Weights of a small transformer language model.
Size: 9 layers, width 512, 4 heads of 128, MLP 1024 SwiGLU, vocabulary 8192, 44M parameters.
Training: a variant of Muon for these matrices, 907M tokens, 8864 steps.
Each number is 200 + 20 x the weight over its row's rms, rounded and kept within 0 to 999. Layers, rows and columns count from 0. The size before them is the row's rms in percent of the matrix's.

# layer 6 MLP down (transposed), 1024x512, rms 0.0918, rows 846-864, columns 0-127
101,218,178,203,209,184,195,190,197,213,194,209,212,207,189,215,194,194,151,196,178,136,205,237,155,122,183,194,204,227,179,215,196,218,201,177,189,191,195,199,206,221,249,212,190,205,157,190,191,206,209,176,214,185,204,217,193,210,172,192,182,203,219,195,198,230,191,189,151,231,179,177,232,205,205,206,199,183,202,187,202,208,224,201,146,193,205,187,236,198,200,171,244,208,198,223,218,174,220,225,179,199,209,198,169,208,209,186,216,173,220,211,184,198,198,182,171,204,217,219,214,199,180,206,218,220,189,175,191
104,200,211,216,207,175,221,176,186,196,197,214,197,182,189,216,189,203,175,190,199,204,199,180,224,244,200,177,252,189,201,190,210,219,229,217,187,199,212,200,195,206,185,219,175,191,188,191,209,185,186,190,182,199,180,226,175,210,229,210,203,209,181,219,182,250,184,193,160,232,194,209,192,204,190,211,234,223,193,214,187,211,208,182,164,189,189,189,186,206,216,185,236,207,190,178,171,173,204,213,214,215,203,215,193,206,239,198,228,209,193,190,214,210,214,199,179,182,212,165,215,187,210,191,222,227,214,196,220
101,189,205,246,186,199,187,197,199,220,210,191,199,177,210,211,177,196,223,192,241,153,195,183,180,210,240,189,212,153,192,206,227,207,211,247,206,203,208,225,223,224,231,196,214,174,220,180,162,227,213,204,204,202,174,185,234,198,200,227,151,217,192,213,189,167,197,194,195,190,212,199,188,224,168,164,200,192,204,179,211,207,185,212,190,208,204,215,211,221,181,240,170,191,207,172,185,162,204,174,211,189,208,192,217,203,188,204,177,185,240,210,201,187,200,238,186,204,219,184,194,223,192,221,228,139,171,184,187
101,245,200,217,182,222,199,209,202,203,188,217,214,234,215,231,211,191,208,196,197,194,187,217,196,222,224,198,201,206,205,249,200,207,172,204,180,213,152,190,197,193,244,203,188,203,207,219,183,214,218,192,248,205,221,184,211,195,184,170,197,202,190,171,204,209,189,192,209,194,182,226,198,219,194,195,225,206,250,214,180,220,198,195,213,198,187,179,193,208,206,204,213,192,222,195,145,198,207,200,195,203,196,177,178,202,216,201,205,205,169,223,205,214,252,220,189,216,175,225,234,187,241,178,195,188,219,188,196
103,214,202,195,217,196,209,194,215,187,178,208,194,226,211,226,187,196,182,174,213,192,170,165,170,241,172,204,215,183,201,226,213,179,211,222,196,199,198,220,176,188,220,228,225,192,178,215,131,185,218,201,188,211,196,172,206,168,195,208,208,181,204,225,202,205,200,212,198,208,232,221,183,221,240,205,225,212,165,195,209,171,175,209,211,193,199,216,198,176,161,216,193,219,182,188,171,208,205,188,202,220,199,265,180,182,206,209,209,220,176,208,172,182,172,220,200,240,176,210,213,200,178,199,194,197,180,173,155
103,162,222,157,173,199,209,189,188,211,193,227,201,212,196,187,217,204,174,186,209,210,161,211,187,189,230,219,192,209,219,196,213,212,196,199,204,199,192,237,219,203,183,193,212,193,242,187,225,241,191,229,229,198,173,210,205,204,192,207,239,238,200,190,208,191,230,203,204,206,203,226,163,205,202,187,192,140,141,173,186,210,211,192,193,189,223,167,217,218,173,194,217,198,200,192,217,210,200,162,208,227,187,193,195,200,234,204,184,212,204,221,212,183,218,188,216,211,188,207,211,182,210,178,173,213,221,196,175
096,223,181,197,192,233,194,185,175,205,227,190,205,212,214,215,209,202,207,225,192,175,222,225,215,125,208,236,210,226,166,158,193,195,215,207,192,191,189,194,230,207,203,208,158,182,207,202,213,181,217,195,200,191,219,229,175,202,226,234,197,209,200,191,211,202,172,176,234,220,201,169,224,185,199,230,192,172,211,192,213,218,188,224,217,197,240,195,210,182,180,224,203,184,200,169,208,193,230,188,184,274,176,193,206,216,236,193,248,213,165,208,178,210,176,206,190,205,199,208,209,148,190,209,218,205,210,194,229
096,214,180,190,216,222,202,229,191,208,191,209,193,204,192,225,201,200,165,216,179,185,189,178,200,218,232,179,221,192,156,192,193,194,185,228,213,234,183,201,187,212,178,209,207,217,159,178,212,216,191,250,194,191,202,174,169,207,227,186,195,160,225,204,210,214,212,192,166,175,217,214,216,184,240,206,155,210,155,190,198,215,216,224,216,173,202,172,233,210,204,211,204,215,168,207,209,181,220,229,224,185,213,227,185,219,235,191,218,221,180,204,198,198,189,191,191,219,189,194,211,230,185,212,177,215,209,247,226
098,212,187,186,169,200,199,203,197,196,203,185,223,169,209,221,173,162,194,170,203,186,213,184,180,235,201,207,214,233,215,174,227,226,152,204,204,214,211,146,229,211,197,201,195,185,187,160,144,197,184,194,196,204,201,198,201,196,221,182,184,203,198,202,204,227,189,200,206,210,187,228,234,154,231,187,214,201,184,185,203,208,181,208,230,201,197,206,197,181,178,168,205,158,183,196,179,237,211,207,194,207,208,207,193,252,177,173,234,194,192,191,232,205,173,230,177,204,179,195,227,233,178,172,187,170,182,208,229
104,187,195,225,208,205,200,214,204,176,163,219,207,203,194,209,184,195,210,220,180,213,208,182,194,218,190,201,208,200,192,242,197,211,187,177,224,201,172,200,197,174,192,165,174,211,212,156,208,175,198,197,201,167,198,193,207,167,185,203,163,213,199,191,225,262,193,207,194,229,171,227,213,214,191,214,197,218,216,163,188,179,206,211,235,219,212,204,221,174,190,178,189,197,222,209,200,188,203,236,213,199,187,229,196,217,215,177,204,190,203,203,197,161,160,223,170,218,186,194,199,151,197,192,187,217,185,198,178
104,197,209,172,194,207,217,199,207,179,203,186,223,195,171,184,186,182,196,192,155,212,200,238,217,153,241,174,244,203,222,186,209,192,203,199,197,208,195,210,202,198,186,172,202,172,177,182,181,222,182,166,188,236,180,223,144,220,216,234,165,220,198,169,194,212,191,200,216,215,197,196,234,206,173,179,221,206,227,225,179,190,159,208,183,203,171,209,211,191,202,204,189,198,174,221,133,201,200,182,219,206,226,233,212,211,211,203,186,224,221,220,213,187,219,186,231,188,212,180,171,192,205,184,163,185,172,172,188
101,177,165,208,203,201,219,206,190,175,200,185,193,201,175,188,259,244,187,198,230,208,209,207,207,227,187,176,226,199,200,205,179,187,181,175,237,222,171,176,209,190,220,206,173,179,216,210,196,186,195,180,231,201,175,168,235,172,217,217,177,219,189,251,240,220,189,205,227,228,170,219,194,176,206,209,235,215,230,187,206,174,214,237,220,194,184,177,203,187,198,219,181,189,196,207,191,189,166,174,244,221,234,211,180,152,189,190,190,188,200,198,189,222,214,176,175,225,198,195,192,172,189,198,217,196,210,186,201
099,181,193,210,202,231,162,183,212,202,212,202,206,196,173,208,205,190,203,206,182,179,221,237,175,175,217,186,209,208,196,223,183,218,214,219,212,196,184,217,230,210,190,213,217,210,181,229,199,217,167,206,217,223,223,239,205,192,196,232,209,208,201,195,169,182,227,215,205,196,195,176,177,173,171,213,173,209,223,237,211,186,194,194,178,207,233,188,230,176,166,182,207,223,202,205,203,222,183,184,229,215,162,168,201,176,220,224,203,194,187,216,166,215,166,162,183,218,206,204,192,216,203,204,184,205,182,233,191
100,189,236,197,198,207,182,152,202,186,219,202,204,192,236,230,223,177,171,199,221,171,201,198,193,182,188,158,204,208,229,184,196,209,198,239,225,255,214,222,210,205,198,193,192,205,177,191,222,224,195,186,240,180,177,192,176,192,199,186,208,209,202,184,209,211,227,213,239,214,203,185,200,223,206,215,225,160,215,217,181,192,239,221,192,203,200,183,175,205,226,182,242,184,157,167,214,194,205,244,192,181,186,200,190,223,201,189,188,202,195,179,212,227,211,171,226,196,196,177,217,221,207,211,195,167,192,213,214
092,203,204,202,212,170,201,200,200,194,169,215,222,218,156,191,190,172,186,179,191,179,212,208,187,243,212,195,161,172,189,220,188,203,221,204,224,206,234,190,221,201,172,216,204,191,199,202,201,189,214,171,214,214,192,211,186,203,155,188,190,220,212,212,210,191,187,191,239,198,225,198,207,181,201,221,245,183,219,209,217,171,168,184,214,192,213,223,222,168,202,246,184,213,197,174,186,200,253,222,224,240,217,178,196,213,166,208,225,235,216,216,203,202,180,187,199,209,199,237,231,187,188,206,196,250,228,195,213
096,201,229,203,152,207,204,219,207,175,183,186,205,214,243,196,209,234,188,200,191,157,184,179,224,175,199,195,214,210,193,181,240,206,223,191,200,193,173,205,194,186,226,208,168,191,247,218,201,217,207,188,187,194,185,209,191,212,159,204,210,209,166,177,190,186,240,167,204,186,213,235,239,196,149,215,165,174,179,192,219,213,255,216,214,197,171,195,205,208,198,184,188,211,149,224,241,180,185,217,208,226,211,161,175,185,211,197,220,186,192,181,213,210,179,211,157,202,196,169,188,202,206,201,226,216,180,173,212
098,196,201,221,189,190,215,230,210,211,226,200,172,224,217,192,200,209,216,186,185,208,219,157,214,171,179,180,196,172,229,177,232,171,210,219,220,193,210,221,204,181,189,193,176,207,195,200,198,193,193,202,185,243,191,201,212,183,240,176,204,193,213,162,232,205,256,201,206,202,209,171,193,193,181,200,212,216,152,187,210,212,206,223,203,218,195,178,213,202,240,200,201,226,199,232,177,204,187,237,203,215,192,187,203,215,180,212,203,216,179,150,176,204,195,193,200,202,208,176,144,205,211,199,200,203,179,189,203
093,200,180,219,187,203,232,220,155,175,215,213,224,192,181,241,187,215,193,189,202,194,228,197,193,179,200,179,228,235,198,189,187,182,201,196,195,193,179,229,245,205,213,238,209,204,183,180,239,218,196,168,195,233,152,191,159,199,185,199,204,184,187,189,192,217,217,235,174,192,211,207,201,224,189,227,207,179,245,200,213,182,207,202,229,174,213,199,208,186,219,221,218,208,191,190,206,251,186,190,222,237,158,187,202,198,234,172,238,213,176,205,231,223,216,193,218,198,218,209,182,180,182,192,166,203,229,175,214
097,223,201,206,226,220,215,175,200,217,199,200,157,237,195,181,229,176,176,218,210,233,213,186,180,170,171,207,190,234,223,180,228,218,201,200,192,218,184,213,201,227,202,214,202,196,193,206,218,203,194,232,217,187,211,192,210,175,213,216,210,199,199,224,224,218,214,221,180,200,203,185,184,188,169,210,216,198,209,207,192,197,207,205,172,162,205,176,228,211,223,210,191,202,188,205,207,223,210,191,182,175,191,202,205,172,177,185,218,169,186,228,193,199,184,223,180,234,196,209,181,190,209,215,214,223,194,196,183
# layer 6 MLP gate, 1024x512, rms 0.0863, rows 847-864, columns 0-127
098,162,197,208,168,194,235,207,172,209,181,203,155,226,209,199,196,217,173,178,213,179,210,183,186,199,192,221,198,188,226,203,168,212,188,203,225,215,239,207,205,230,211,220,163,171,225,168,204,160,163,234,210,191,172,178,198,208,218,220,226,205,197,181,171,208,164,226,188,224,203,179,213,184,181,205,185,198,213,218,185,201,205,206,203,238,220,186,179,195,208,195,194,238,197,192,198,162,167,197,227,215,153,231,184,172,165,177,226,181,203,191,210,176,219,206,201,186,214,195,169,154,232,190,233,224,224,215,214
100,195,205,226,185,199,214,200,259,200,179,225,207,198,211,208,199,199,152,196,191,211,187,214,186,169,160,228,256,167,191,198,192,238,222,203,176,241,198,196,185,158,206,211,191,194,227,190,202,200,207,216,217,190,208,177,161,184,203,249,206,197,200,199,170,207,176,219,179,213,228,235,213,202,184,225,163,221,189,228,178,171,192,228,187,199,202,200,226,210,197,230,205,186,208,170,178,174,173,196,189,209,149,205,225,172,214,207,183,151,156,224,186,167,201,214,228,232,204,196,199,221,171,193,215,192,230,181,209
095,209,220,195,238,222,189,199,192,229,200,165,186,230,194,212,219,198,222,201,155,193,184,204,209,208,209,185,239,195,202,243,200,195,195,196,182,192,199,205,200,217,183,208,207,208,200,187,184,152,207,171,222,205,207,182,169,223,200,162,217,229,163,198,221,221,202,194,231,199,185,234,174,225,210,208,218,202,174,147,196,193,197,208,190,195,179,193,199,185,193,211,207,224,204,193,197,225,181,217,199,184,211,173,191,206,197,210,250,185,235,215,203,216,205,193,183,201,159,232,167,161,206,196,183,207,229,178,207
100,189,211,211,216,240,208,204,209,195,225,201,218,187,181,182,222,169,213,177,207,183,146,174,153,216,214,230,175,185,166,199,212,198,185,187,179,193,189,208,201,188,204,219,190,217,205,221,157,206,201,215,203,179,218,181,196,187,214,214,236,192,194,216,199,215,199,200,241,210,182,221,154,193,211,211,209,185,186,188,187,174,185,214,172,198,209,206,185,204,194,188,174,193,196,235,199,196,215,195,222,180,166,170,208,175,155,228,195,215,151,170,211,201,184,194,184,234,208,200,209,226,190,198,207,220,205,193,215
100,190,185,219,211,223,178,216,188,187,195,187,190,209,222,197,184,208,178,210,163,174,221,240,179,206,187,203,218,234,196,194,196,168,173,201,175,200,202,197,195,229,209,213,172,168,221,218,181,212,200,180,209,190,214,218,222,210,225,180,180,196,192,210,167,208,203,209,191,201,212,182,187,195,208,225,181,199,185,227,191,199,196,136,209,218,182,212,171,221,231,213,207,217,218,210,185,210,220,173,163,243,210,211,196,196,202,210,184,198,164,180,206,185,197,224,210,213,213,205,239,174,193,182,204,176,183,195,242
094,210,205,173,196,182,169,183,183,214,182,198,182,225,164,187,197,192,201,217,206,186,210,232,214,245,196,227,221,191,194,194,207,180,190,186,222,163,238,217,181,220,206,204,218,199,189,203,206,194,205,218,222,201,233,189,215,195,200,239,208,210,190,213,164,210,194,210,215,204,181,218,161,204,217,202,156,213,185,207,208,207,198,213,216,187,182,192,185,171,211,187,190,209,197,211,190,182,189,219,210,224,188,211,183,203,186,234,206,215,183,210,201,231,179,178,221,207,186,204,245,214,220,204,176,199,204,176,210
098,214,210,225,216,231,214,240,239,210,220,206,222,231,177,199,178,180,208,188,164,197,205,221,188,203,215,222,206,188,180,180,223,191,165,235,217,213,159,205,171,139,215,162,228,189,221,188,193,208,200,192,171,180,216,202,191,177,192,193,210,198,164,200,203,199,215,194,198,200,196,204,182,203,192,168,194,199,185,186,204,190,207,178,168,179,185,168,195,182,186,196,168,169,169,169,197,167,249,212,216,210,197,208,190,221,223,188,188,194,191,215,209,219,196,234,239,180,233,189,202,195,202,186,201,224,188,202,259
110,187,191,186,194,213,191,201,202,197,198,202,179,189,200,199,201,195,166,192,221,189,199,198,234,195,188,172,179,185,149,220,205,237,190,226,190,223,207,208,199,170,229,202,234,200,188,198,231,225,217,231,202,194,192,204,206,218,144,192,200,172,220,211,179,149,209,196,225,186,173,184,174,217,184,185,194,174,188,230,190,162,196,211,220,236,213,234,232,230,180,226,172,240,233,183,198,192,176,231,214,167,163,232,205,185,204,199,206,213,222,233,195,199,189,174,229,239,196,209,204,205,212,220,222,192,204,180,198
101,225,238,202,208,194,197,218,216,203,196,193,224,238,210,211,216,222,179,200,170,214,208,192,174,208,182,205,200,245,194,220,199,195,198,173,214,177,202,187,188,188,162,189,196,207,192,197,210,185,225,238,226,175,203,190,212,200,183,207,197,215,165,180,206,210,190,181,196,183,194,199,208,196,216,186,202,178,219,202,212,176,204,181,214,183,184,204,198,174,200,163,184,206,191,178,196,189,190,187,215,196,148,169,196,186,208,175,218,188,204,189,200,187,215,235,168,210,210,198,204,188,173,249,231,222,163,186,226
107,222,208,214,213,195,192,186,213,171,219,198,175,240,203,181,203,195,211,174,213,194,177,225,215,176,222,183,209,203,184,194,199,245,224,202,228,207,180,210,181,223,170,196,211,202,180,195,175,174,198,175,158,222,189,179,182,188,224,205,197,199,227,161,184,203,220,196,204,233,196,224,202,203,226,194,204,207,229,225,187,196,171,219,205,192,177,222,220,184,209,173,186,184,178,177,258,203,214,214,230,202,207,190,203,224,163,176,200,192,180,217,199,204,206,191,190,173,194,153,202,177,216,191,198,213,212,212,212
107,193,166,189,205,184,170,190,179,177,221,219,216,209,217,200,197,199,198,208,205,200,176,220,192,183,196,224,223,208,225,161,192,196,208,187,175,191,172,221,180,189,180,151,198,214,205,191,182,177,243,195,182,179,193,211,206,217,197,199,233,204,212,186,187,188,182,207,205,193,220,186,191,189,184,228,189,177,186,227,215,176,232,235,219,196,188,208,208,196,197,201,189,225,193,218,206,217,231,185,188,217,197,210,207,151,201,189,238,203,218,181,178,184,189,227,164,204,205,209,186,192,209,221,203,186,245,208,207
098,238,223,207,214,201,205,183,227,206,203,214,187,172,218,189,167,209,198,176,220,190,172,211,197,209,211,197,207,199,201,220,206,178,213,203,176,176,227,214,171,167,210,204,218,221,183,195,210,212,213,214,233,192,202,164,212,226,202,188,239,184,239,181,189,226,183,198,211,204,211,166,225,171,183,208,205,233,188,195,252,179,173,214,220,208,191,185,220,201,181,214,203,195,200,175,202,202,225,196,190,174,215,239,182,200,228,181,186,180,197,176,233,210,200,194,150,228,180,200,207,199,195,205,201,242,203,218,193
105,268,231,218,213,190,173,212,186,211,189,173,212,206,177,202,203,222,204,175,232,173,175,212,163,233,212,213,238,205,182,211,195,197,166,195,191,157,195,181,189,210,205,176,225,170,202,220,173,182,200,156,153,161,229,198,227,193,219,156,187,178,208,167,202,200,188,158,205,196,192,199,231,197,172,195,204,163,169,243,185,189,201,160,217,240,233,204,189,216,224,217,214,204,184,205,183,202,195,201,218,167,193,208,193,201,218,210,204,173,229,176,204,191,190,233,226,182,194,232,187,173,182,183,207,190,200,172,153
096,202,207,216,214,181,189,192,206,198,179,186,215,205,209,207,160,187,231,200,206,175,207,213,213,207,195,199,161,194,186,169,201,209,166,192,178,228,166,185,172,236,226,208,235,220,197,199,201,192,178,206,195,209,174,200,207,230,179,163,208,179,190,214,183,165,215,174,200,216,205,208,216,194,220,202,189,224,198,191,169,233,194,199,193,175,155,179,214,244,202,196,210,196,207,196,168,195,196,177,178,198,173,198,194,210,263,193,181,141,224,189,203,175,206,198,194,193,203,200,223,204,187,233,198,202,187,222,241
100,153,241,191,196,224,207,232,220,197,193,206,195,190,151,229,196,220,200,230,215,211,240,194,187,191,182,173,230,191,166,195,199,206,224,248,195,218,188,167,178,213,189,202,213,173,210,140,207,193,199,246,217,195,193,187,206,196,220,196,202,186,214,229,179,195,182,234,194,201,171,175,188,188,198,171,204,268,194,206,191,177,197,207,190,165,235,188,220,207,207,174,196,224,201,208,195,193,231,167,202,162,205,197,244,201,213,186,176,220,212,210,183,192,204,222,187,195,225,190,249,169,186,211,213,236,216,208,219
100,193,209,176,156,197,186,183,200,172,211,209,186,211,167,191,208,208,171,224,193,190,226,225,208,163,218,226,172,247,212,223,250,210,191,175,209,184,208,180,189,190,193,171,185,188,182,172,224,194,216,216,207,204,246,193,197,199,165,188,212,209,206,204,185,214,188,203,212,225,218,208,205,181,212,178,237,235,173,195,230,222,184,162,234,207,201,205,195,226,222,202,220,208,198,219,196,175,175,213,161,201,195,206,188,230,179,181,201,204,191,201,212,202,191,210,187,187,211,189,222,221,205,214,197,192,229,190,183
098,178,189,180,196,192,195,225,203,215,207,221,193,195,179,207,193,184,220,261,218,178,178,193,187,222,180,172,197,215,187,202,188,199,181,230,186,199,231,186,202,206,194,215,164,211,169,179,208,192,229,189,191,209,220,218,227,155,225,209,184,230,196,180,191,198,187,215,216,207,179,209,168,229,197,197,186,188,214,196,191,228,192,202,177,216,207,203,183,212,194,192,232,214,173,191,214,227,179,191,216,176,166,177,222,182,199,199,193,212,207,205,240,225,238,225,190,206,194,182,210,165,194,193,211,164,189,208,193
096,203,170,214,234,233,207,207,174,200,179,216,176,183,199,204,197,231,199,228,191,206,194,206,198,195,174,181,192,210,193,228,219,187,183,202,230,212,253,223,172,213,196,173,233,211,188,209,216,199,199,208,236,208,163,227,186,203,202,208,191,191,182,219,193,178,183,204,175,187,217,207,215,210,203,209,216,213,210,169,196,164,219,237,226,233,185,156,221,183,210,175,193,198,237,194,182,217,202,229,211,191,211,220,184,189,210,187,229,207,191,200,184,228,219,195,205,163,197,194,216,221,204,214,233,192,208,191,164
# layer 6 MLP up, 1024x512, rms 0.0955, rows 847-864, columns 0-127
101,187,193,165,193,197,206,176,213,217,214,201,212,194,245,264,207,210,184,191,229,240,193,199,214,205,245,201,168,189,228,138,201,191,145,193,202,215,199,173,184,170,205,190,197,153,201,229,208,183,214,201,189,188,193,168,221,167,214,201,190,181,204,218,249,204,190,193,219,205,220,186,192,181,175,206,195,189,230,178,141,246,235,194,211,197,195,167,187,196,189,215,203,200,222,174,217,191,223,172,180,204,199,175,194,193,234,180,217,203,189,183,199,205,198,189,181,176,226,169,181,221,220,202,211,218,218,189,231
101,205,220,192,196,183,250,198,188,192,208,208,170,207,207,191,216,172,204,181,193,195,169,244,207,195,234,201,192,208,209,198,236,194,193,203,203,204,157,166,207,219,167,223,200,203,212,183,246,182,187,226,206,159,241,168,214,166,205,210,201,181,211,199,209,182,223,188,220,180,201,204,197,196,190,199,227,164,195,211,205,190,185,205,196,203,174,201,225,202,196,175,227,233,218,211,199,215,185,198,204,221,204,219,171,199,166,213,176,247,192,195,232,188,205,199,190,184,183,177,214,205,181,182,191,190,157,230,197
099,188,200,184,197,182,202,204,203,194,149,198,231,219,204,228,198,211,224,202,161,186,212,170,198,208,202,222,203,196,173,218,184,145,227,173,205,198,225,231,214,233,225,205,205,212,173,233,192,172,207,162,164,203,209,209,209,179,229,185,197,196,160,191,178,217,158,202,178,168,209,222,155,179,204,180,179,214,206,196,173,182,188,189,182,158,204,212,217,157,225,162,168,218,176,207,207,192,173,192,189,197,182,201,194,178,186,193,228,180,197,172,202,188,153,170,210,226,199,205,179,201,200,218,203,195,193,214,199
101,220,191,187,232,180,220,232,193,183,204,223,174,185,197,155,199,183,206,189,211,173,200,221,242,175,207,193,215,195,221,200,196,193,237,191,193,182,209,192,231,196,225,220,197,217,205,188,215,208,209,201,183,175,179,222,225,185,190,221,227,226,185,178,214,169,152,177,179,178,155,239,181,189,203,180,232,207,193,210,200,176,215,187,189,213,193,227,183,174,208,202,194,203,181,178,191,231,229,203,219,225,206,220,203,213,215,164,159,199,199,219,176,226,216,172,185,207,196,190,207,190,194,227,195,224,199,213,198
105,192,208,169,224,203,192,175,232,221,194,180,232,227,183,179,212,240,200,181,211,190,252,214,204,168,165,218,202,202,214,144,196,194,183,202,193,205,203,186,201,189,238,199,178,184,210,183,196,196,208,198,223,207,200,193,228,239,202,181,200,201,191,200,184,191,228,215,168,206,192,222,179,205,209,183,237,218,192,198,236,203,193,219,189,185,207,210,199,246,235,174,221,165,218,228,227,204,202,219,176,177,206,239,211,183,195,171,190,166,176,208,254,208,169,177,202,189,211,207,197,209,190,208,202,203,190,220,216
097,188,213,214,199,226,206,185,212,180,206,189,174,195,231,211,187,181,212,198,190,184,220,236,199,189,206,196,212,205,179,168,232,186,189,211,201,175,221,220,227,194,183,212,217,187,186,194,188,237,208,201,213,227,210,188,160,173,248,209,195,205,198,200,210,197,160,227,210,219,181,160,201,176,200,192,210,196,237,197,208,223,213,171,203,222,186,208,214,216,212,233,201,198,189,214,222,251,190,187,204,208,207,193,191,197,180,199,248,198,175,202,206,177,228,212,218,196,175,192,185,182,224,179,210,167,227,187,230
098,146,223,199,207,194,186,202,176,221,193,195,193,238,182,210,176,162,199,220,207,190,209,159,170,208,199,175,196,212,181,220,185,222,227,175,189,206,199,230,200,190,211,206,216,222,184,210,218,215,207,198,170,194,171,190,226,188,222,223,192,213,237,179,214,149,231,192,181,182,225,193,195,189,216,146,208,219,180,160,185,222,189,204,235,204,183,205,187,219,242,203,175,176,210,232,220,186,189,177,184,174,196,206,218,183,203,190,177,222,183,193,164,219,172,182,194,177,197,190,222,224,192,179,211,190,195,193,257
106,189,199,210,218,177,196,211,207,206,213,196,221,220,191,212,179,188,202,222,178,179,213,204,216,169,169,189,236,196,230,215,181,162,218,216,211,189,184,225,217,216,169,209,173,177,200,204,208,184,187,188,201,230,182,203,209,207,173,181,178,205,192,192,204,240,214,194,173,209,211,228,188,208,203,164,230,187,170,234,226,186,172,210,186,185,209,202,197,236,212,181,162,205,190,213,227,177,208,194,195,202,209,190,167,212,164,190,204,231,174,192,195,185,194,195,169,184,212,220,154,220,207,218,202,171,226,228,227
111,196,183,214,206,200,164,222,178,213,180,196,215,209,165,199,204,220,189,188,207,222,206,207,177,224,198,209,195,185,185,219,211,190,176,186,175,185,187,169,190,170,210,209,179,178,192,182,192,205,204,204,202,174,175,213,206,180,187,202,210,196,203,210,221,204,195,182,228,237,199,228,196,245,221,194,198,245,175,191,180,171,204,203,240,251,226,182,184,201,196,167,198,213,233,211,203,211,231,212,184,215,196,180,227,199,194,229,245,206,230,179,229,192,226,207,186,233,216,191,214,198,177,193,199,215,168,192,210
106,242,159,204,196,200,209,184,204,223,210,192,222,217,170,189,185,165,196,185,210,149,214,185,189,186,174,205,192,197,172,226,176,153,219,208,181,222,197,184,177,210,198,182,239,226,182,189,184,189,205,230,178,216,167,193,216,189,210,217,226,226,198,178,204,198,183,243,231,226,208,213,227,206,222,179,225,189,131,200,201,202,211,172,226,204,206,202,201,182,192,201,194,209,217,182,194,192,216,214,198,229,219,203,187,186,213,221,182,194,191,223,213,189,200,188,189,211,196,189,221,170,207,220,174,191,184,209,189
103,205,197,208,180,231,192,228,212,228,209,200,207,191,176,214,173,186,178,220,177,206,175,230,195,215,193,180,191,191,211,212,213,206,231,224,238,193,171,168,214,205,216,211,180,227,206,192,233,204,193,183,235,186,185,218,181,174,165,223,225,172,201,204,233,187,235,237,189,218,196,224,218,234,215,179,179,193,192,217,205,205,202,185,217,197,196,201,214,249,172,205,185,208,195,217,243,222,169,173,192,196,219,201,191,186,197,197,183,206,182,161,192,227,181,219,225,209,195,196,157,193,228,208,229,210,186,203,192
096,188,214,221,223,201,202,170,214,171,238,199,208,195,189,188,189,209,202,211,195,209,212,219,212,195,200,166,177,248,212,214,206,223,159,191,188,181,220,170,188,190,194,158,234,220,222,180,169,215,199,222,224,199,202,210,190,204,197,224,162,219,180,207,186,238,208,209,203,193,221,225,207,200,185,166,157,213,179,212,217,175,238,230,188,232,214,187,212,229,205,179,185,193,185,167,209,203,183,227,206,203,223,203,221,206,185,203,199,213,221,207,203,232,222,184,217,193,180,191,202,162,166,198,201,196,197,201,194
100,212,186,203,221,201,214,191,180,195,241,220,206,229,225,173,209,212,240,204,227,173,186,229,175,157,222,197,178,211,230,217,200,211,191,204,196,210,181,213,169,202,188,185,204,172,160,229,198,210,216,218,208,184,183,209,205,222,182,204,238,206,208,177,196,211,223,263,209,185,202,187,190,185,243,230,218,232,229,153,196,224,210,191,212,166,232,184,182,232,199,228,218,215,178,218,198,215,205,199,204,203,237,222,199,210,179,199,180,191,205,201,165,217,203,190,229,187,231,197,212,215,220,217,207,197,189,202,175
091,191,199,199,197,212,211,165,191,183,220,184,230,228,188,210,229,204,229,195,212,194,244,166,217,163,199,187,237,222,247,220,197,205,155,192,195,217,202,218,190,177,203,200,230,204,222,178,187,176,179,180,202,201,182,201,228,216,225,190,215,140,190,185,197,177,226,179,170,182,227,179,225,203,176,199,182,210,184,222,172,164,222,195,181,250,207,177,176,247,200,212,211,209,187,217,190,211,208,179,195,140,200,219,219,237,228,158,184,213,168,139,205,173,180,210,220,157,212,205,160,216,189,180,197,202,211,208,218
097,246,190,197,203,211,197,204,198,202,180,211,166,220,196,201,217,183,235,209,192,204,178,213,194,190,185,215,216,215,213,194,170,203,186,171,220,208,171,170,216,196,202,201,187,197,204,237,199,222,194,194,189,177,178,188,157,196,195,196,183,205,183,164,169,215,182,174,216,182,186,183,220,242,207,243,171,169,238,227,183,198,250,190,193,206,176,197,213,178,215,181,214,188,176,228,202,204,237,221,183,204,201,190,195,223,209,151,213,197,200,192,202,223,170,215,158,227,176,205,183,206,147,202,227,205,182,186,197
096,210,217,213,218,211,222,189,188,207,195,198,205,182,193,175,221,190,183,192,208,213,209,226,204,202,235,191,213,198,201,228,230,218,217,201,208,219,212,174,188,230,186,180,197,181,207,181,207,174,216,214,222,210,220,225,181,234,236,156,179,211,198,210,182,211,214,186,156,219,206,215,187,192,232,185,183,181,217,200,232,189,187,198,240,240,223,203,165,217,194,215,204,207,195,227,208,212,161,235,211,223,169,217,191,199,174,202,224,203,189,207,206,202,239,225,189,182,216,208,243,183,198,177,227,217,233,195,186
094,193,213,199,192,171,202,199,234,219,206,186,220,210,176,184,216,191,188,166,185,205,200,233,233,208,221,198,166,211,190,195,177,233,220,199,179,184,184,205,183,200,193,203,158,207,184,203,237,232,198,221,188,190,193,154,214,190,200,183,215,175,181,212,202,210,188,209,188,165,220,210,189,183,203,147,227,184,195,176,208,227,168,201,185,200,190,195,218,190,195,196,177,217,220,238,218,212,215,195,207,155,223,233,171,193,189,188,218,191,177,182,175,239,225,183,191,186,194,219,176,205,178,198,196,200,209,190,193
095,222,211,169,196,205,232,196,184,217,196,171,220,193,193,211,191,172,209,192,206,211,228,183,238,212,218,179,187,185,181,202,181,196,206,170,204,220,186,189,228,205,204,189,194,198,216,197,228,202,194,194,212,220,198,206,185,180,248,183,220,156,216,223,207,182,222,155,145,216,187,192,193,198,217,220,159,168,211,159,178,223,181,211,208,204,232,223,201,239,208,196,234,199,183,186,215,211,232,183,208,188,169,214,209,215,228,213,214,218,199,213,174,211,209,213,209,227,195,201,208,195,204,201,205,212,195,194,247